{"hidden_size": 96, "vocab_size": 1024, "attn_scale": 0.177, "init_std_o": 0.0322, "weight_decay": 0.083, "max_grad_norm": 0.5, "decay_fraction": 1.0, "decay_shape": "linear", "max_steps": 7435}
Each number is 50 + 15 x the weight over its row's rms, rounded and kept within 0 to 99. Layers, rows and columns count from 0. The size before them is the row's rms in percent of the matrix's.

# layer 3 MLP gate, 256x96, rms 0.0884, rows 107-155, columns 48-95
095:47 50 67 47 31 42 64 64 78 61 64 63 47 51 42 61 71 26 54 65 67 45 34 22 58 53 43 37 55 71 59 15 52 25 57 72 59 57 62 54 51 36 38 37 67 31 47 29
101:66 38 58 34 64 56 41 33 39 39 71 43 24 43 69 35 16 63 40 54 54 38 57 64 50 20 22 52 59 43 53 64 39 44 61 50 22 34 46 65 58 44 54 49 38 61 41 53
110:79 25 38 24 45 57 49 32 79 49 51 43 73 59 55 56 52 23 46 45 20 39 44 75 44 60 46 37 58 53 22 09 53 42 59 59 49 48 21 61 60 46 33 47 28 67 47 46
109:69 49 62 51 56 51 53 31 53 70 67 45 46 43 51 69 54 25 72 57 66 33 35 39 33 35 53 58 63 53 75 18 54 69 87 34 50 32 45 22 49 50 43 43 65 34 59 17
098:52 46 35 38 60 68 50 43 42 38 39 54 45 26 87 64 60 39 78 76 51 74 32 45 40 50 63 83 43 64 53 54 83 35 60 37 63 74 52 64 66 50 68 30 31 71 30 63
098:38 40 80 65 62 25 59 49 61 58 57 25 32 15 48 52 64 50 37 65 63 41 58 69 61 57 56 64 82 58 22 67 28 64 33 52 48 35 60 59 38 16 62 10 53 49 58 65
099:60 49 46 44 42 47 56 38 31 52 21 47 69 42 61 28 62 39 65 32 37 50 54 54 25 25 28 45 44 30 59 57 60 78 30 65 45 58 58 55 36 45 42 56 49 47 33 30
095:43 15 39 57 62 72 51 52 74 26 39 52 41 72 34 44 74 52 31 45 42 42 49 54 45 49 54 86 50 42 48 24 50 42 09 56 52 59 57 48 45 32 66 28 37 17 25 46
099:58 57 43 47 38 50 54 56 69 35 99 65 37 43 59 70 62 41 39 74 57 59 44 33 52 35 54 62 33 41 67 26 54 65 73 66 79 33 63 38 38 37 76 28 42 43 47 59
094:55 61 44 55 66 34 46 39 50 73 11 46 64 50 47 42 53 46 53 23 41 45 50 31 42 48 41 55 38 63 62 51 77 57 49 55 57 22 67 59 49 73 51 50 52 53 50 52
090:74 69 57 20 36 53 41 46 52 62 51 48 29 60 48 47 45 35 47 54 43 59 61 60 58 32 66 23 54 74 82 42 71 32 63 72 48 56 67 47 50 41 30 52 52 49 81 30
100:41 58 47 44 78 52 63 48 40 66 51 56 56 65 23 61 66 15 33 77 57 69 56 55 73 69 48 32 32 42 29 42 75 50 64 65 30 49 34 69 52 39 36 53 37 58 19 49
097:57 35 63 41 49 17 69 41 58 66 52 51 33 78 54 55 43 48 30 81 55 35 55 23 21 39 52 55 69 57 32 65 55 38 54 64 47 67 53 63 57 42 46 45 44 28 57 46
106:66 33 43 48 43 15 73 32 67 38 36 79 54 62 58 67 57 53 53 60 42 47 27 44 12 39 87 45 63 35 64 45 75 58 31 39 44 59 26 49 74 69 29 56 30 60 60 34
099:43 43 63 31 52 55 44 35 66 48 50 65 49 55 43 49 37 52 35 31 52 41 39 43 37 28 76 55 36 30 69 43 61 41 61 48 62 92 77 39 29 70 39 36 23 34 24 20
096:40 80 61 48 38 44 89 48 14 53 40 33 56 70 74 34 58 52 29 59 61 50 40 45 61 62 39 33 38 72 55 42 63 87 41 23 69 51 52 66 68 64 72 42 58 41 57 57
111:51 46 49 61 56 34 57 78 39 10 53 55 74 51 38 61 44 51 65 39 31 53 40 50 53 54 64 67 44 44 46 29 55 45 51 41 31 66 66 45 35 44 03 34 70 60 21 29
105:60 59 55 30 59 56 43 30 80 21 52 40 40 57 42 56 60 28 48 42 54 53 36 36 66 55 28 49 42 77 47 33 53 52 36 41 63 55 55 38 29 53 53 64 40 46 48 44
103:58 40 43 36 36 35 66 48 42 45 48 44 39 57 45 72 57 19 40 15 43 56 28 29 62 42 35 35 35 54 57 55 20 73 67 65 41 46 32 60 50 31 76 58 47 72 29 45
096:62 12 44 34 54 75 57 60 48 36 38 49 53 08 73 76 85 45 59 42 44 72 38 73 39 73 50 27 70 42 62 44 43 60 27 30 50 59 43 18 50 59 47 54 65 66 58 55
106:67 56 54 43 41 47 63 59 42 63 49 43 49 41 34 60 31 34 40 42 53 48 21 62 36 17 43 72 45 52 51 55 63 75 47 49 53 82 52 80 39 75 38 49 30 48 42 42
098:54 17 44 32 43 33 61 70 32 59 25 63 74 66 70 67 56 58 10 50 35 35 61 51 32 45 33 39 54 64 33 53 61 48 56 31 60 44 45 66 34 52 61 56 37 46 45 27
111:38 25 38 39 42 54 71 69 59 49 42 42 75 34 44 57 66 30 31 41 70 71 50 78 56 19 41 42 68 38 40 46 46 44 58 60 67 73 69 52 42 75 72 37 49 47 31 26
098:57 40 40 55 78 74 52 61 52 31 42 58 36 45 68 58 50 48 30 58 52 36 36 53 37 26 51 43 25 23 38 76 45 59 35 31 39 38 76 70 30 78 72 44 59 28 50 68
100:55 33 52 54 58 37 70 45 54 61 45 32 43 43 45 41 64 47 55 19 31 50 44 15 45 47 69 51 18 66 12 60 60 68 20 43 47 47 54 49 44 40 41 38 26 42 61 49
103:38 39 31 61 31 53 58 72 38 54 52 82 52 43 43 45 52 61 72 63 40 65 52 82 63 25 77 55 25 67 47 20 71 78 42 41 69 55 50 67 27 49 60 61 60 58 32 61
120:54 61 51 39 42 73 72 53 54 72 68 48 47 72 40 13 52 46 69 37 32 53 44 44 48 47 46 44 55 60 44 53 68 36 35 71 76 23 54 35 31 64 55 43 61 50 64 72
098:58 40 58 53 70 40 25 62 26 58 72 45 53 64 44 63 38 73 44 38 61 73 34 51 55 26 41 32 52 49 38 27 38 73 25 43 21 42 52 33 29 53 20 37 57 50 55 78
108:50 15 33 25 71 33 69 57 54 49 31 57 45 59 59 48 35 35 57 37 52 36 08 19 51 75 34 51 50 67 60 32 45 62 13 52 66 40 54 62 42 39 58 43 32 46 34 35
099:33 18 60 34 49 47 56 64 40 64 37 38 52 41 19 55 28 28 59 66 73 36 45 64 50 55 46 47 49 70 57 65 65 99 49 42 59 39 54 40 35 86 30 39 47 50 77 39
095:46 48 63 24 44 45 68 30 52 48 30 34 40 49 28 48 69 13 58 42 74 58 62 30 49 56 43 61 27 42 34 43 72 38 54 36 38 50 33 81 56 60 46 53 62 56 41 28
106:55 76 55 55 56 53 60 41 73 64 55 34 70 54 72 30 60 23 62 52 83 52 37 25 59 61 49 65 65 38 45 20 86 44 57 48 46 42 23 29 76 51 38 75 36 38 67 53
104:51 20 46 28 47 52 63 51 52 57 46 68 53 43 29 82 31 63 40 77 55 55 59 45 65 48 35 56 53 42 29 44 84 64 47 27 37 28 52 86 63 42 55 52 67 58 50 38
108:64 35 61 72 53 51 52 49 21 67 50 59 54 66 50 49 47 24 21 51 24 56 46 14 27 36 51 53 45 66 36 63 62 45 59 51 61 44 73 33 46 35 39 49 56 45 30 37
091:40 35 41 57 28 61 60 31 42 51 52 59 33 62 44 43 40 27 50 69 28 36 42 25 20 84 23 43 33 53 38 69 24 44 28 42 73 32 38 66 47 59 36 41 44 54 32 17
094:68 55 62 61 56 52 53 67 35 42 87 68 68 62 41 36 38 04 38 71 48 69 62 11 37 39 38 47 51 37 33 70 50 73 65 46 46 61 38 91 54 48 47 34 67 48 58 39
098:46 45 72 47 49 29 39 50 58 36 38 55 61 47 41 61 44 52 46 52 54 76 60 62 49 38 34 56 34 46 53 64 57 46 60 30 27 38 30 52 56 30 62 64 43 33 05 63
097:94 70 15 64 34 50 69 57 67 42 48 73 76 61 56 64 39 50 43 53 47 66 79 63 45 45 57 50 56 51 35 55 63 57 46 32 35 27 76 22 43 60 67 48 46 65 43 37
098:43 44 37 43 55 49 53 69 25 40 49 29 32 49 40 66 42 66 37 47 62 50 49 60 41 30 08 49 52 28 27 55 86 68 51 73 41 33 41 39 31 50 41 53 42 55 41 55
099:68 62 63 20 48 59 43 35 51 51 68 68 37 22 66 54 54 99 64 66 47 43 55 62 70 56 37 39 43 49 54 54 39 73 55 52 41 38 77 61 51 69 62 43 41 72 47 51
096:81 61 41 38 66 51 46 87 58 55 55 66 70 45 69 57 70 50 62 25 42 61 24 58 56 25 40 22 52 24 61 39 44 67 40 59 52 19 55 49 41 62 50 79 28 60 28 43
094:54 43 27 50 66 27 73 53 53 62 62 34 68 72 26 46 42 27 40 35 58 55 46 30 63 73 50 38 68 98 58 44 46 57 45 54 46 42 42 23 55 46 44 73 31 35 55 41
094:51 60 21 64 73 29 74 37 63 32 47 69 59 59 51 49 57 43 57 22 47 40 39 29 58 87 43 57 62 40 55 61 49 21 50 44 25 76 41 58 55 45 62 57 47 53 61 40
104:54 19 53 58 34 62 51 31 46 32 76 52 27 25 53 37 72 41 56 71 46 62 62 65 37 30 36 61 40 49 32 37 29 41 41 53 28 67 57 40 50 58 31 76 48 68 15 34
094:71 46 67 64 38 69 43 40 61 59 30 60 49 61 31 48 64 68 44 85 32 45 44 38 59 61 42 37 43 33 43 67 48 29 45 54 20 15 39 50 79 67 53 53 43 56 43 38
099:50 58 44 62 59 08 52 69 52 42 49 42 43 55 42 77 53 57 71 62 49 31 51 47 54 53 50 53 52 58 38 27 57 42 42 61 52 42 33 43 33 49 69 35 66 43 37 37
102:65 39 51 34 75 79 63 39 35 54 41 33 34 46 61 36 59 34 41 44 32 42 29 50 36 33 24 71 62 46 48 60 57 57 48 27 51 57 46 50 49 55 62 41 40 58 68 26
092:64 64 44 58 46 46 55 52 36 45 70 55 32 24 65 36 42 35 42 54 47 39 55 35 47 62 59 36 73 53 35 22 59 44 68 38 35 53 32 56 69 91 38 56 40 44 49 27
106:52 70 52 26 62 47 51 39 22 59 58 45 36 43 41 38 49 28 71 87 53 68 57 37 56 68 59 70 45 48 70 27 50 60 65 55 58 63 67 46 51 55 27 54 65 78 40 52
# layer 3 MLP up, 256x96, rms 0.0886, rows 107-154, columns 48-95
100:41 58 56 40 45 39 56 46 32 44 68 64 54 85 58 55 48 37 41 62 32 52 48 42 35 82 86 81 57 44 70 60 09 72 67 54 46 91 34 34 49 58 46 52 45 76 63 56
092:27 43 58 25 23 46 58 46 56 35 54 30 69 44 49 44 60 44 70 49 63 41 38 69 45 47 31 57 23 58 55 41 48 37 60 78 31 93 59 54 50 21 76 20 51 70 30 39
100:74 48 37 23 54 42 67 52 64 43 30 44 45 64 38 40 51 50 50 54 70 52 36 50 71 46 37 59 51 41 59 33 55 55 41 71 27 67 39 71 38 79 28 28 60 38 56 39
103:56 43 54 30 62 15 57 54 50 68 51 43 73 72 56 55 34 25 68 57 62 34 43 31 71 56 51 38 45 66 42 81 68 58 38 54 67 49 28 46 61 27 67 62 14 38 35 55
096:61 46 54 60 62 49 24 55 35 46 52 26 47 15 44 48 46 58 72 45 51 60 39 48 62 63 69 46 28 45 70 59 80 61 35 36 50 72 73 47 43 63 65 49 43 27 56 56
095:35 35 61 39 64 38 39 32 38 49 45 65 42 49 35 44 14 44 51 35 53 28 69 41 27 53 23 43 77 34 56 56 42 43 67 48 29 76 63 27 24 46 62 41 30 54 74 71
096:34 49 40 61 72 39 45 56 65 36 42 45 49 41 60 36 28 38 26 49 60 58 60 55 50 58 65 16 61 48 46 62 67 43 72 72 60 24 52 30 48 55 46 71 44 45 20 62
102:78 60 45 48 63 44 48 20 16 56 43 29 43 46 41 58 47 37 74 58 35 46 69 38 77 74 43 46 70 54 66 54 28 55 41 71 50 56 49 56 44 55 76 71 65 62 51 40
096:34 40 30 70 54 38 36 31 46 55 59 59 35 42 34 47 43 44 09 61 63 78 43 45 69 76 25 23 48 55 51 37 72 50 41 30 35 42 34 08 28 61 74 41 65 29 49 47
099:61 72 81 52 39 58 50 33 27 83 38 69 44 40 37 42 58 53 54 47 54 62 31 38 41 61 47 54 43 59 61 46 39 75 49 37 71 53 60 61 42 57 32 53 52 74 46 55
088:62 38 50 94 47 62 53 24 43 56 29 34 34 36 50 50 56 48 47 46 48 59 53 35 63 46 58 78 46 25 75 25 57 43 65 44 56 32 57 29 52 64 44 42 55 26 58 50
099:56 68 42 46 47 51 56 33 42 61 43 38 45 53 67 52 32 49 39 55 38 56 44 51 70 72 30 52 52 46 55 40 30 68 51 09 39 65 48 38 64 40 22 52 08 56 33 61
108:68 65 53 47 47 41 54 30 85 44 75 54 27 49 62 61 49 42 52 61 55 58 49 62 45 20 81 54 60 61 74 76 24 36 64 61 41 46 58 70 53 28 52 48 71 59 69 37
100:35 40 42 52 32 34 44 56 65 38 55 79 55 59 61 52 64 62 54 73 53 42 33 66 68 25 76 61 35 46 50 46 34 47 42 58 58 35 41 67 48 36 61 57 61 57 79 35
099:89 54 60 82 40 74 34 70 69 60 55 54 37 51 55 61 28 56 54 52 61 67 53 48 63 53 16 52 63 32 28 59 43 43 56 62 43 69 47 66 40 44 34 16 33 42 56 57
102:45 77 68 41 35 46 47 49 48 54 73 37 33 56 74 31 48 40 61 54 62 78 49 50 68 74 62 26 13 79 52 60 32 51 38 72 67 46 69 47 49 49 40 31 46 57 68 45
097:41 56 35 38 67 70 41 52 23 40 58 61 30 64 47 42 49 49 48 67 72 49 78 58 55 24 62 72 62 41 50 47 56 59 45 42 68 47 44 83 06 48 77 64 31 14 56 70
097:33 46 71 28 64 53 16 45 62 64 31 38 49 23 33 63 56 86 50 27 68 31 20 51 47 49 37 33 40 50 50 26 55 54 68 54 43 39 53 50 41 52 67 40 83 51 51 82
099:49 54 42 41 36 61 68 82 31 61 64 71 63 37 50 46 56 45 57 63 52 40 44 77 30 51 65 46 27 34 43 59 70 43 79 57 60 43 55 41 50 21 31 32 73 63 39 29
096:43 55 42 60 23 68 35 75 51 65 29 50 70 55 45 48 44 38 47 74 77 54 28 36 45 42 67 50 54 41 38 62 44 46 76 53 23 41 45 56 27 88 43 57 26 35 45 66
111:72 55 41 41 51 50 48 73 44 27 56 60 48 75 65 16 35 39 40 58 57 44 46 67 29 70 49 49 73 35 36 70 64 76 29 75 54 42 57 73 49 65 45 28 55 43 27 46
118:54 39 57 55 61 75 25 47 31 34 66 39 53 29 21 71 39 45 58 62 34 72 58 60 47 25 15 58 61 52 55 43 59 63 79 94 45 18 27 60 40 51 31 50 61 40 58 42
102:30 66 42 34 43 01 40 44 48 40 55 45 66 45 28 37 67 41 31 38 50 64 45 56 49 42 59 74 22 64 43 56 30 62 57 60 68 26 47 84 41 36 37 62 65 43 53 42
096:46 50 40 28 19 53 49 39 74 63 46 55 61 43 49 37 48 48 63 55 44 30 27 42 71 35 57 43 75 75 35 57 63 31 49 55 74 45 47 50 37 43 39 58 12 33 53 70
100:54 65 45 35 31 56 59 74 71 41 71 59 73 37 74 48 15 60 78 64 51 53 43 80 59 49 62 34 76 44 60 39 41 23 23 65 45 28 48 83 42 39 45 46 66 97 32 36
102:35 21 58 60 42 87 62 65 37 32 49 57 53 74 54 65 56 31 38 50 37 34 50 39 35 56 43 46 54 39 59 56 53 24 63 57 15 31 22 54 44 73 54 71 20 40 44 41
098:70 42 57 42 44 59 63 65 54 45 63 33 64 46 46 43 57 51 68 50 40 36 47 25 61 31 42 47 49 43 28 22 37 69 65 79 56 48 39 79 32 56 44 39 55 35 37 49
093:40 60 67 54 66 47 50 70 38 24 53 35 72 41 23 44 57 50 43 57 60 18 54 52 30 41 69 32 61 74 32 46 49 36 36 39 38 43 61 30 41 41 52 50 61 37 43 55
109:42 46 56 72 67 69 36 63 47 41 45 53 53 74 41 58 28 25 44 44 47 24 39 53 55 44 52 45 65 77 69 72 51 54 49 61 26 48 44 60 44 75 58 61 56 61 38 45
107:62 44 64 62 59 42 52 51 75 35 48 55 84 44 55 70 57 47 62 36 42 42 55 62 77 60 20 60 57 63 81 27 38 73 71 62 60 59 69 52 64 37 60 56 83 57 65 72
107:52 73 69 55 41 42 50 51 44 23 62 24 57 53 60 38 49 18 55 58 55 65 49 67 67 57 32 34 33 74 65 53 52 65 75 34 27 39 43 75 50 53 23 46 51 33 57 67
099:50 37 55 54 64 38 51 64 59 64 40 42 77 63 52 26 48 27 59 44 85 56 41 43 60 59 70 64 44 64 34 31 52 38 84 70 57 39 40 34 66 61 33 35 60 40 72 69
102:37 50 67 46 61 30 43 35 40 73 52 27 40 39 51 32 45 56 42 45 67 29 33 45 31 24 51 40 56 25 49 86 35 27 61 57 67 41 57 40 73 68 57 68 56 49 57 59
103:45 30 34 51 64 61 49 44 59 64 70 42 69 56 39 32 97 50 74 50 50 51 29 47 56 60 72 31 75 33 69 31 25 28 54 84 59 66 42 59 75 37 58 35 63 82 63 54
098:45 56 53 40 28 68 50 29 69 39 56 70 58 59 43 41 51 57 68 40 58 51 55 54 27 59 43 52 50 54 60 57 39 66 43 27 76 24 56 70 29 60 33 59 55 73 58 71
100:32 59 56 21 30 61 53 31 54 58 29 56 53 37 39 67 71 61 38 45 55 35 75 64 64 39 53 91 44 55 56 34 70 35 24 38 52 36 31 57 33 83 32 63 38 43 27 56
104:59 55 22 27 41 41 70 38 04 53 56 55 38 22 45 34 51 35 36 28 33 46 23 62 68 51 47 72 70 54 56 47 67 41 37 50 41 55 40 58 29 62 31 36 20 56 48 35
098:57 28 31 62 50 49 56 61 47 35 38 54 20 40 51 39 35 39 60 44 14 34 36 58 30 37 47 52 32 39 28 63 49 50 76 60 37 39 53 23 49 56 39 41 76 72 51 35
092:43 48 45 64 67 58 42 35 16 26 63 51 51 46 37 53 62 38 61 50 41 16 51 64 77 58 40 38 62 62 35 64 22 38 79 47 37 44 31 67 43 53 41 57 65 65 53 38
087:32 38 53 36 75 29 45 69 49 39 53 67 60 38 49 82 43 64 59 56 50 53 42 68 54 45 55 66 48 56 75 51 49 41 46 52 44 60 69 92 33 47 67 52 58 56 56 41
091:56 76 44 42 64 62 51 46 45 71 49 40 39 59 47 40 45 32 50 55 17 66 39 56 55 71 40 44 53 29 62 60 46 34 75 71 39 61 32 56 50 52 61 69 32 53 38 35
101:28 37 45 49 46 39 41 61 54 56 24 57 53 16 61 40 45 82 59 81 42 28 64 43 60 34 78 49 72 20 46 34 45 36 61 54 27 54 40 49 45 61 43 49 61 46 51 26
102:79 49 37 60 29 47 33 40 49 50 91 57 11 23 73 45 39 66 72 43 27 68 45 53 61 58 42 51 58 48 49 42 58 41 49 59 46 46 38 48 44 08 71 57 54 60 54 65
099:32 36 15 67 39 41 48 36 43 26 28 51 47 70 51 52 31 52 79 73 55 51 59 54 46 61 50 54 51 51 32 49 48 72 49 33 52 51 45 48 59 78 49 54 50 37 51 41
089:28 41 43 72 55 42 70 40 16 66 53 14 36 45 79 39 65 39 42 47 55 31 52 46 50 61 53 61 60 59 42 43 55 36 68 63 79 52 38 39 72 56 24 47 05 30 46 54
110:50 39 73 61 29 42 62 76 43 43 69 57 60 53 57 42 20 45 46 39 38 40 58 66 35 32 40 34 62 13 55 40 54 67 56 74 36 35 60 68 37 45 79 80 32 47 51 27
098:64 34 60 66 30 36 41 56 66 57 66 76 62 38 42 53 50 40 41 60 56 58 79 50 58 53 06 30 45 48 76 45 32 52 59 48 39 29 43 46 53 33 42 56 64 23 56 65
105:66 78 56 57 51 59 26 49 53 61 71 54 39 75 47 32 18 51 73 62 89 26 40 65 99 75 48 47 64 31 29 61 48 30 33 71 67 50 66 30 62 73 63 70 38 50 67 57
# layer 3 MLP down (transposed), 256x96, rms 0.0837, rows 107-154, columns 48-95
103:69 43 32 47 60 51 70 50 41 56 41 48 58 49 49 46 64 66 48 35 47 54 72 48 59 17 67 64 58 14 42 54 42 54 27 44 70 53 56 30 53 38 42 59 45 67 53 56
095:46 41 55 40 27 64 00 37 37 52 76 57 30 57 33 33 41 53 15 43 46 31 46 49 36 40 49 53 66 47 37 50 52 41 76 42 19 51 53 28 42 42 42 33 53 56 67 51
105:72 41 26 56 36 43 71 51 29 59 64 69 61 46 53 39 63 68 66 68 59 63 65 69 32 47 56 22 53 56 63 27 36 40 59 30 77 70 58 54 31 44 62 49 59 44 63 62
105:68 54 45 69 23 76 80 49 59 50 60 15 63 60 43 45 40 59 37 12 41 52 45 59 47 45 77 82 59 57 31 27 66 51 61 46 58 39 47 56 29 87 40 58 70 37 52 56
096:75 55 53 56 53 53 32 66 50 73 70 55 36 47 86 39 57 53 57 32 51 66 73 34 39 56 59 40 55 52 54 40 35 57 55 58 49 32 55 27 25 62 47 55 27 39 29 25
098:40 55 72 45 60 50 53 50 68 84 40 91 69 59 54 40 50 52 63 53 40 25 76 52 45 25 44 34 28 33 41 40 53 34 39 52 42 44 58 75 24 48 36 57 30 40 37 54
097:54 42 45 46 40 50 34 31 35 51 55 88 67 74 18 66 80 26 65 78 47 46 41 45 69 38 38 40 43 32 44 56 39 41 47 63 52 33 64 37 48 54 59 50 56 73 73 45
102:51 55 45 54 36 33 64 38 52 62 23 50 36 56 55 49 50 62 29 43 18 29 66 64 63 70 60 37 51 37 38 82 59 54 65 38 60 38 53 46 72 49 64 87 63 58 57 53
102:54 68 42 49 64 61 02 42 59 65 57 49 42 40 58 33 56 79 59 43 62 45 89 38 49 54 72 58 65 42 65 48 35 18 18 53 35 35 31 57 30 72 44 57 40 39 63 41
099:28 31 50 64 49 54 68 88 64 61 79 42 19 61 53 61 54 36 38 44 53 52 70 60 61 77 62 47 49 48 65 62 54 68 42 61 44 77 73 34 59 46 66 31 41 47 71 61
086:55 59 42 24 60 44 53 64 43 45 74 34 56 62 39 43 45 33 61 49 66 54 50 59 53 55 42 35 23 63 02 44 35 46 67 63 35 57 49 39 62 29 66 62 61 68 44 30
093:53 43 42 41 16 29 18 46 44 37 46 30 45 58 31 62 31 44 43 47 67 48 31 69 65 52 72 57 63 25 38 46 36 32 57 22 68 29 58 33 58 54 47 69 53 41 59 47
114:67 56 44 62 42 79 33 61 55 54 66 54 70 50 34 61 29 58 67 57 52 45 72 26 58 38 53 40 50 46 84 45 41 34 22 58 65 53 51 50 51 35 76 60 32 52 62 06
100:86 52 42 59 43 51 31 46 55 58 39 18 37 59 55 55 50 51 44 55 38 56 28 54 62 51 47 51 42 77 46 43 62 54 32 28 58 59 63 69 71 66 45 60 65 43 43 59
100:57 31 45 60 63 30 23 72 48 45 41 53 43 73 47 57 47 42 54 53 26 27 58 35 60 61 54 44 47 48 47 44 49 64 80 35 41 37 19 63 22 45 61 44 85 40 66 70
097:66 36 49 47 51 31 16 47 76 47 61 48 48 30 59 36 54 48 58 34 36 45 40 44 44 33 54 81 32 35 44 46 54 24 40 55 44 58 56 42 46 72 52 48 56 63 26 46
099:60 64 31 59 44 18 41 39 61 40 35 82 43 73 43 60 61 71 68 44 40 34 63 59 45 71 50 49 45 38 67 53 47 38 74 54 57 65 61 30 38 50 09 61 38 53 55 50
097:41 41 70 64 36 45 54 41 45 31 68 50 59 53 42 59 41 41 70 48 47 44 19 53 57 32 82 56 28 57 19 29 54 50 58 64 77 42 24 60 62 51 58 49 74 31 65 48
101:17 64 50 76 47 41 25 44 74 35 44 36 57 40 72 32 46 59 45 23 47 52 54 48 57 28 58 84 60 67 70 47 48 58 26 50 58 50 57 71 47 40 48 33 55 41 49 52
099:17 75 45 43 71 42 81 46 39 47 64 77 42 54 17 26 53 67 40 39 44 32 81 40 67 33 51 58 32 53 60 61 60 54 56 65 78 49 49 38 73 57 21 68 60 56 40 14
107:78 47 52 60 43 51 66 42 62 21 57 69 32 33 67 29 78 21 55 53 76 84 62 49 26 59 51 59 59 49 38 52 76 55 47 41 56 46 43 37 39 50 34 31 42 60 51 62
119:66 46 60 63 65 41 42 31 41 10 59 42 77 45 45 60 22 41 48 47 17 44 74 52 40 65 49 54 50 56 45 42 55 60 78 76 42 41 38 63 23 41 30 41 35 51 29 36
109:52 55 29 70 48 81 67 60 46 51 37 82 29 54 50 50 64 37 20 60 78 37 51 74 67 31 43 49 53 51 33 62 59 75 54 35 67 76 41 42 27 52 39 52 37 38 45 57
099:41 45 45 61 43 55 53 36 66 31 76 21 50 48 51 54 60 42 18 54 15 63 29 61 46 43 49 41 10 53 52 60 64 54 72 54 40 52 32 65 36 66 87 08 53 30 34 84
106:53 35 24 31 46 21 52 21 49 62 44 55 54 68 53 57 57 72 55 38 43 58 40 47 64 48 63 40 52 84 26 60 41 41 37 50 38 36 50 52 34 46 72 57 75 54 41 29
103:63 59 34 58 54 60 59 50 42 43 55 34 36 60 44 51 51 63 22 37 44 60 29 37 43 45 50 49 43 61 64 60 76 70 50 37 37 80 42 69 74 57 40 59 56 36 35 55
097:67 55 81 65 40 20 41 41 72 67 31 56 45 56 65 57 73 74 30 58 37 64 47 79 65 57 53 18 72 29 51 32 58 49 53 33 29 44 66 80 37 64 41 47 37 16 42 57
096:57 50 31 70 35 56 21 42 55 64 52 45 70 71 55 61 39 65 57 52 47 67 54 73 67 52 53 52 29 46 60 38 46 57 75 29 45 57 40 67 52 19 39 45 64 91 50 70
109:33 62 73 40 43 65 62 71 24 51 66 64 63 58 78 51 60 48 52 56 51 67 53 81 41 58 43 47 47 69 53 68 55 61 61 55 70 56 62 33 43 43 36 61 30 37 76 33
110:71 67 45 52 67 59 42 30 51 50 72 61 71 34 64 67 56 67 59 49 36 44 57 49 66 69 39 49 62 40 46 43 53 38 18 47 23 39 28 60 36 45 53 64 76 14 17 43
104:32 56 43 56 49 78 42 57 42 37 58 49 61 67 52 59 57 63 37 77 47 54 60 34 54 53 68 44 58 38 69 53 60 88 67 78 60 24 52 35 27 45 34 42 80 42 78 33
082:62 49 60 48 47 76 00 65 47 49 41 38 56 51 42 47 40 43 52 63 35 47 40 64 42 50 53 30 36 54 22 70 58 67 74 43 56 65 48 68 19 66 57 55 64 26 25 54
097:59 56 53 48 27 38 58 25 49 39 44 52 38 62 53 31 61 84 39 79 60 39 68 52 37 48 69 70 33 61 55 48 41 47 56 48 60 57 22 60 58 54 93 52 50 54 27 13
104:34 23 61 44 64 75 30 40 30 49 48 54 58 49 44 35 59 64 72 63 36 22 41 48 42 37 56 55 73 58 57 62 39 45 24 47 59 41 30 38 19 47 36 86 67 38 84 57
101:48 65 33 64 52 21 39 32 60 63 51 52 26 29 58 52 38 57 31 50 63 56 51 81 45 27 21 40 64 68 69 16 51 55 60 64 74 52 48 53 74 58 69 49 84 40 43 71
102:39 63 60 42 39 57 74 66 54 33 37 56 53 63 71 66 36 29 65 60 27 40 57 51 43 47 57 49 43 53 55 57 60 53 42 77 49 30 40 75 38 73 60 18 77 55 74 61
098:51 73 41 62 58 45 88 56 56 28 53 46 56 60 61 49 46 59 29 65 58 40 52 50 63 44 48 43 61 44 62 58 60 76 37 17 48 75 41 31 23 53 60 25 60 41 51 72
105:82 63 28 45 79 43 66 78 79 30 43 75 45 67 38 40 55 60 48 65 60 75 57 51 30 45 79 44 47 43 48 28 46 71 35 50 34 38 50 24 55 67 65 22 53 36 40 45
097:70 54 55 32 43 38 51 46 52 49 55 56 47 71 37 58 42 59 86 69 65 76 55 58 65 87 57 70 46 30 61 43 50 63 62 46 61 23 90 36 76 57 53 50 62 45 49 33
088:44 33 65 40 30 63 79 68 13 69 57 49 68 63 53 41 43 39 48 74 87 47 19 29 47 56 41 50 56 62 12 60 37 50 82 54 35 38 41 31 68 52 57 68 52 58 50 58
097:38 26 54 52 40 60 64 46 72 44 28 51 37 41 53 87 32 58 41 56 37 27 75 39 50 90 71 54 52 46 43 58 73 47 32 46 51 48 53 50 38 26 44 44 75 50 40 54
093:55 28 33 36 49 43 60 45 42 61 47 57 44 77 28 67 60 61 38 22 50 66 46 21 56 62 29 48 65 43 56 51 33 37 62 42 30 10 49 32 63 61 46 49 37 46 50 34
104:59 56 71 58 47 48 66 72 56 41 30 70 47 45 30 57 66 54 69 38 36 45 43 44 64 52 38 32 58 35 33 61 58 55 45 81 55 65 36 31 69 40 59 36 51 52 19 62
100:48 53 36 33 45 27 90 52 29 43 37 64 40 42 57 74 56 31 58 69 65 53 53 79 17 46 32 53 42 47 48 48 54 33 40 65 47 47 79 52 49 33 18 61 40 60 40 47
083:66 85 82 71 35 47 46 65 47 41 38 54 34 59 10 50 66 58 62 24 54 72 70 56 78 63 47 61 38 46 48 51 44 56 65 20 67 45 58 50 54 57 48 45 66 49 49 33
111:74 60 30 64 46 65 60 76 52 34 70 47 41 60 41 50 66 32 42 45 67 54 44 40 83 54 44 76 59 33 61 43 70 60 68 56 18 49 52 33 54 41 47 54 17 48 36 64
101:50 56 31 63 17 35 52 23 49 50 49 28 47 50 49 59 39 60 83 49 81 43 45 61 55 66 52 42 51 50 57 53 64 55 62 30 76 39 25 52 35 71 52 54 33 46 54 56
109:47 58 40 36 63 69 29 68 77 35 44 43 41 68 55 68 45 53 60 61 75 71 58 68 51 47 58 72 33 43 79 59 47 23 21 59 56 64 64 52 68 35 36 52 45 49 61 55